config.yaml
n_layer: 11
d_model: 448
n_head: 7
n_kv_head: 1
head_dim: 64
d_mlp: 1792
vocab_size: 4529
activation: "swiglu"
norm: "rmsnorm"
norm_place: "pre"
norm_eps: 1e-05
positions: "rope"
rope_base: 10000.0
rope_fraction: 0.5
qk_norm: false
attn_scale: 0.125
bias: "none"
tie_embeddings: false
parallel_block: false
init: "uniform"
init_std_qkv: 0.0236
init_std_o: 0.0236
init_std_up: 0.0236
init_std_down: 0.0
optimizer: "adamw"
lr: 0.00122
lr_mult_o: 0.999
lr_mult_up: 1.03
beta1: 0.9
beta2: 0.95
lr_head: 0.00541
warmup_steps: 431
schedule: "wsd"
decay_fraction: 1.0
decay_shape: "linear"
final_lr_fraction: 0.0
batch_tokens: 131072
seq_len: 512
doc_mask: true
train_tokens: 630800000
steps: 4813
dataset: "wikipedia_en"
Each number is 128 + 32 x the weight over its row's rms, rounded and kept within 0 to 255. Layers, rows and columns count from 0. The size above them is the row's rms in percent of the matrix's.

# layer 7 MLP down (transposed), 1792x448, rms 0.0289, rows 190-206, columns 0-63
size [ 99 101 101  97 100 101 100  98 107 102  93 101  97 101  98  98  98]
[[167 193 154  54 118 140 191 131 175 108 124 170 167 138 143 151 150 129 131 106 139 142 180 135 138 154 131 133  97 152  96 134 165 117  74 104 120 149 104 151  80 158 120 161 117 160  92 102 184 165  91 104  95 127 131 162 120 134 178 154 135 144  55 180]
 [119 124 179  81 153 125 137 126 177 171 153 118 111 102 142 101 177 126  83 135 191 140 102 102 136 141 155 110 112 127 107 139 174 111 115  94 131 173 122 170 121 128 129 110 151 128 161 137 155 137 129 178 137 125 158  76 138 183 181 152 156 150  80 148]
 [183 106 159 116 110 208 153 100 166 127  77 151 119 128 148 162 174 118  77 116  95 139  71 114 110 168 115 103 140 111 135  95 112 122 166 159 189 125 183  97 118 117  78 142 186 160 127 113  87  74 129 112  47 148 108 105 125 167 123 178 130 132 116 141]
 [117 149 169 147 105 102 102 130 138 122 140 172 176 146 109 111 104 193 127 131 179 118 127 146 105  82  87 152 106  89  52 134 113 188  96 188 120 152 132 139 114 159 129  90 121  98 160  90 147 131 117 136  88 174 118  73 173 151  91 168 134 121 137 117]
 [128  54 136 124  86 115 135  95 164 135  93 175 145  91 132 184  44 111 148 184 165 128 158 135 100 159  75 101 196 139 127 204 164 126 116 110 122 120 121 129  90 102 184 116 150 132 115 138 145 141 128 139 153 114 101 127 112 106 115 161 108 138  50 115]
 [111  92 180 169 144 103 155 105 141 128 159 150 140  90 111 156  86 124 140 171 132 108  96 147 105 150 165  93 138 176 195  89 157 130  97 142 138 147 148 104 167 129  68 117  97 148 140 161 116 142 135 161 114 134 142 174 136 148 152 136 153 141 127 174]
 [130 142 154 142 142 169 172 159 127 162  89 194  89 149 100 104 105  85 124 146 164 106 163 165 125  72 103 140 159 133  77 113  76 158 172 132 222 142  92 188  52 168  96 109 139 125 118 148 126 200  85 178 108 139 111 128 132 132 150 111 154 156  93 125]
 [ 81  69 108  81 101 122 127 186 122 137 178 128 128 131 139 154 149 164  78  93 174 117 140 129 171 109 114  92 131 102  91 177 118 118  71 174 166 153 130 159 112 103 116 116 111 169 121 145 110  83 153 138 191 160 121 118 137 148 147 129  97 108 132 133]
 [117  80 113 107  84 150 115 143 133  91  82 143 119 125 112 163  86 154 107 130 152 117  96 119 101 160 103 155 115  94 157  96 126  96 122 107 148 116 181 114 141  94  81 125 132 167 121 170 104 149 145 112  57 151 156 146 122 112 177 116  58 155  99 151]
 [174 155  65 127  86 158 113 112 131 113 128 117 140  88 119 129 117 126 145 175 116  52 159 123 102  81  98 131  97 114  64  88 126 120 165 156 124 123 100  50 168 120  50  95 120  79 116  93 153 142 120  92 127  87 145 153 134 143 102 139 125 159  85 146]
 [141 141 132 166 115 176 146 124 162  68 141  95 155  75 126 167 154 132 148 105 135 109 143  95 158 127 107 110 114 141 125 192 118 160 198 186  74 137  94 151 141 153 175 134 162 126  26 157 142 122 133 102 178 138  90 170 157 142 118  99 187  95 101 113]
 [100 133 144 191 137 169 161  94 178  83 137 102 136 124  87 174  80 155 188 101 144  95 151 120 100  93 105 134 101 119 163 147  86  97 106 159  83 122 143 101 145  95  90 113  84  99  80 153 135 145 105 183 106 113 115 165 186 197 204 147 165  92 177 106]
 [ 92 181 107 142 126  90 137 137  99 116 192  93 106 131  56 165 103 155 132  86 120 173 140  98 164 128 115 171 105  87 128 103 137  85 142 143 138 128 107  55 110 101 108  81 129 112 132 102 122 121 127 131 158 173 108 165 163 128 127 120 106 129 124 150]
 [ 87 189 188 151 153 130 140 119 103 126 134 128 130 136  88 155 119 183 208 141 166  95 165 168  94 152 207 133 135 165 113 139 154 138 112  91 108 111  81  87 154 106  59  93 104 154 165 168 156 157  40 131 108  81 136 137 134  86 120 129  90  64  79 107]
 [ 97 161  65 147 124 182 129 141  93 134 101 145 139 111 166 144 103  92 103 111 120 110  93 194 116 147  92  29 133 199 155 151 148 122 152  94 116 140  92  97 109 168 125 155 126 155 108 124 157 126  36 103 164 113 142 167 173 130 108 139 167 170 142 113]
 [121 174 163 173 101 119  88 132 129 124 114 131 112 151 134  85 154 125 141 172 100 175 130  80 115 172 102 152 103  79 118 157 154  88 108  97  85  91 127 132  80 101 184 140 145 130 159 125 126 109 159 165 120  98 126 107  74 153 139  94 143 121 165 140]
 [194 127  65  86 108 185 165 146  98 136 153  92 120 174 125 139 156  88  84 176 104 139 132 105 148 159 164 114 130  99 148 138 144 122 104 170 126 146 109 126 101 186 116 159  92 142 128 132 139 139 172 156 140 123  72 137 164 111 138 124 178 164 101  97]]
# layer 7 MLP gate, 1792x448, rms 0.0385, rows 191-206, columns 0-63
size [ 99 103  96 101 101  97  94 105 101  99 103  96 102 101  98 101]
[[112 155  99  88 104 132 129  78 172 142 113  81 146 119 181 130 179  88 147 185 178 140 160 152  84 140 139 104 138  97 155 109 108 124 147 160 108 113 154 149 139  97 168 150 149  76 135 138  67 164 127 108 122  70 156 146 129 128 124 170 166 177  75 101]
 [147 115 141 163 158 116  89 151 133 111  91  92 114 143  43 141 158 150  69  86  97 100 155 153  90 149  89  76 150  91 138 166 143 130 165 182 136  93 184  93  67 115 173 134 146 131  94 156 132 165 199 110 138  84  75  85 216  70 166 128 202 137 107 138]
 [ 92 104 102 109 100 117 151 101 140  98 153 100 194 145 124 182 159 111 163  94 123 146 133 120 129 139 124  83 143  91 170 117  75 129  95 145 185 123 160 118 112 148 185 156 126 102 115  83 148 153 168 108 105 172 149  64 147 113  76 100  70 100  99 113]
 [111 128 140 163  46  65 140 121 178 146 144 121  87 124  85  96 119 155 164 126 178 117 138  93 180  59 102 104 164 108 171 103  69 145  82  93 172 109 121 155 107 136 147  83 113 145  98 121 112 143 101  87 148 128 135 137 148 130 103 124  92 146 154 142]
 [169  57  88 141  99 167 151 126 153 168 116 130  65  73  93 139 102 141 125 188  95 123 111  99 100 167 127  86 129  59 176 131 129 119  71 132 144  80 117 106 156 151 147 143 101 151  96 111 158  96 127 143 127 138  90 124 196  98 119 112  84 106  66 113]
 [111 122 124  86 151 143 142 180  86 114 135 119 110 109 127 136  78 213 138  49 144 160 175 181 138 190 136 130 162  57 122 143  91  88 127 108 126 173 150 154 123 169 115 151 111 159 110 127 115 169 155  90 121 110 132 170  89 167  98 159  94 167 100 161]
 [ 95  89 160 155 141  84 132 116 124 150 133 164 104 128 142 129 159 123  95 135 146 126 124 154  87  71 148  95 123 140 188 171  99  89 155 150 110 160 206  99 106 140 103 144  87 160 118 138  66 167 152  98  84 116 154 139 180 135 127 161 145 164 117 126]
 [150 132  66  69  95 166 125 124  96  93 149 100 100 154 155 173 103 134  70 138  85 123 153 138  72 139 125 134 154 139 116 131 122 137 137 158 120 113 129 184 153 136 104 148 131  69 136 112 164  84 118 134 134 131 109  93 151 178 148  87 146 125 112 146]
 [104 116 108 106 164 133 125 162 171 196 144  93  98 108 167 166  91 134 116 170  96  78 156 120 108 184 119 161 128  62 125 128 133 112 104 155 176  88 114  82 125 109 147 127 117 159 105  84 152 183 128 148  96 107 128 135 175  99 128 116 139 151 159 102]
 [210 114  79 136 140 147 160 156 179 127 112 140  91 145 178 150 140 121 119 102 167  48  94 115 149 101 157 120 170 112 133 152  82 113 123 184 115 112  84 129  45  88  87 132 160 138  85 143 136 140  60 119 185  79 146 148 161  68 109 173  82 131 144 122]
 [ 97 161 161 164  93 126 111 131  81  96 130 171 141 130 112 121  95 200 136 101 133 131 137 128 106 145 155 106 105  99 125  84 174 110 125 171  74 102 155 137  98  93 103 127 148 115 159 109 161 162 135 159  96 124  91 147 214 127 123 159 179 155 180 115]
 [209 130 121 115 153 114 163 171 104 135 106  77 118 166  66 111 173 155 155 176  81  70 127 106 195 149 155 161 140 134 142 130 128 159 149 156 178 111 114 148 170  90 148 151  92  58  90 124 132 150  94  91 116 173  88 110 105 126 124 133 132 162 125 143]
 [133  90 143 104 135  72 134  93 147 146 125 194 103 140  95 178 124 189 119 125 154 113 144 148 132 152 103 159 108 164  99 159  91 140 147 133 154 167  80 134 181 181 102  68 158 123 123 113 150  55 128 167 120 165 101 113 145 123 154 160  87 136 107 178]
 [158  94  94 110  78  85 154  94  38 168 100 110 135 127 115 185 140 172 171 105 134 116 126 116  82 163 145  98  99 173  72 118 105 173 105 140  83 172 111 129 126 112 185  76 125 152 137 141  84 103  54 153 179 108 152 133 147  59 164 174 146 121 104 148]
 [181 126 118  93 165 111 119  86 137 123  93 131 129 136 111 182 119 207 142 112 202 112 165  87 147 113  82 129  99 141  96  90 140 146 153 181 143 142 168 126 150 117 159 114 133 117 117  84 120 146 140 122 154 131  98 119 140  95 125 144  78 102 177 127]
 [103  96 148 194 107 141  64 165  35  98 156 179 112 124 135  71  74  99 134 198 123 110 127  87 118 128 112  69  92  79 148 154 124 126 118 154 125 142  80 145 139 108 117  92 133 111 123  70 172  61 122 104  53 132 101  94 180  57 163 122  95 126 130 144]]
# layer 7 MLP up, 1792x448, rms 0.0385, rows 191-206, columns 0-63
size [ 99 101  98 102  97 100  97 106 102  97 102  99 101 101  99  97]
[[152 122 130 133 136  89 129 188  93 144 152 181  79 141 109 151 136 172 159 110 201 134 122 137 162  82 105 131 167  73 140 127 114 119 102  84 170 170 178 152  83 124 142 146 165  92 121 126 139 125 121 174 148 100 155 163 108 130 129  96 149 139  89 129]
 [109  98 159  80 119  70 126 105 166 140 132 161 151  65 143 121  83 105 109 136 117 163 151 150 165 161 149 120 111 146 151 127 105 141 172 109 105 187 104  97 149 201 103 143  92 132 123 178 130 172  83 136 154  94 117  82  93 108 175 145 121 127 110  85]
 [122  74 101 128 122 179 152 174 103 152 137  91 176 100 134 108 115 158 155 179 143 158 132 127 162 156 131 107 138 129  99 141 113 145 122 129  78  36 146 127  81  95 110 187 203 121 129 116 134 111 121 112 124  86 181 190 139 137 104 147 127 126 141  49]
 [ 55 119  80 176 133 178 126 119  95 152  83 122 144 126 139 126 164 122 103 128  69  86 110 100 155 113 109 126 103 162 131 168 113 123 138  89  70 168  97  76 155  91 177 130 123 185 119 138  98  94 120 231  60 162 160 159 126 146 125 137 167 158 149  80]
 [168 126 142 148 172 130 110  88 114 160 158 133 113 120 118 174 147 121  98 132  82 101 106 111 160 151  80 152 126 170 139 105 124 132 151 156  64 135 122  97  99 124 115 110 154  94 117 155 137  91 150 157 134 123 137  84 126 125  51  74 180 147  73  99]
 [ 77 126 112 117 100 151 147  89 124  98  95 119 160 146 115 138 188 157 118 103  90 195 141 124 136 150 184  81  83  90 145  94 154 124 190 179  97 142  77 158 122 127 115 155  90  91 167  80 104 140 106 152 135  95  97 132 137 105 147 123 157 159 149  89]
 [114 137  94 115  58 134 156 117  78 102 150  77 154 181 168 127 122  93 133  76 104 124 140 153 118 129 128 137  85 162  89  94 121 150 193  70 160 125 143  89  94 117  98 101 112 145 119 113 158 163  95 152 174 202 133 122 101 137  69  81 109 103 147 109]
 [ 94 113 164 138 129  86 101 145 142  54  85 119 155 111 120 124  98  89 105 156  93 119  98 152  51 111 188 136  93 135  93  86 104 128 120 119 137  33  99 171  90 136 137 105 101 140 154  95 134 132 138 114 142 163 105  92 115 152 130 117  61  82 184  93]
 [131  99  76 127 143 103 112 196  73 118  99 144  85 185  99 140 163 107 124 150  95  96 151  64 145 102 104 167 169  93 107 119 111  84 146 161  84 170 131 112 153 105 133 167 163 149 134 114 130 200 132 133 130 150 164 138 116 142 137 117 123 114 182  96]
 [146 198 108 137 133 138 127 138 145 148 111 120  64 161 125 143  55  98  66 172 156  67 114 142 148 127  96  65 112 202  95 157 144 136 120  97 104 157 138  85 116 133 127  99 147 181  85 125 140 162  91 155 132  92 143 146 132 166 135 151  82  88 121 169]
 [119 140 140 104  97 156 162 150 157 158  95  81 126 155 145 159 116 195 182 114 126 146 101 138 165 116 110  80 192 188 126 113 113 115 122 131  90 129 123  71 121 122  81 164 143 123 165  77 110 119 128 108 151 123 144 141 159 109 126 115 107 151  72 199]
 [142 175 155  73  86  83 126 125 125  97  86 139 157 174 198 154 137  93 137 138 129  50 117  93 126 108 136 106 161 127 107 149 102 140 100 123 152 105 129 134 213  74 128 177 136  73 135 127  93 129 125 162 105 162 110 148 105 153  54 183 148 180 114 132]
 [ 97 137 150 114 141 113 142 117 132 159  78 162 102 194  94 125 129 165  81 177 138 122 123 153 157 101 157 104 120 186 113  81 131 159 156  69 144 127  49  64  91  95 195 130 159  57 210 128 134 116  93 144 153 110 128 133 165 154 127 102 164 113 107 106]
 [102 100  90 184 122  93  59 118 158  83 141 114 133 173  92  54 128 150 118 113 148 138 146 102 171 150 138 187 118  82 155 153 178 154 132 158 160 132 112 116 118 198 123 157 140 142 118 180 177 149  97 118 126 108  90 121  73 114 121  80 100 187 144  57]
 [ 88 117 158 102 109 161 167 176 109 155  68 145 154  76 111  97 160 135 174 149 138 136 148 121 129 141 117 137 172  74  89 179 100 132 141 127 164  90  60 146 195 116  64 119  79 155  94 150  98  88 173 103  88 116 145 136 128 129  77 166 164  88 111 120]
 [ 82 140 157  67 107 154 127 152  93 145 148 122 121 124 131 188 158 154 126 114 121 115 180  93 160 191  96 112 109 130 189 122 109  90 111 144 108  88 134 141 103  81  90  96 134  93 154  98 145 105 112 160  54 147 191 103  76 147 114 144 126 145 112 135]]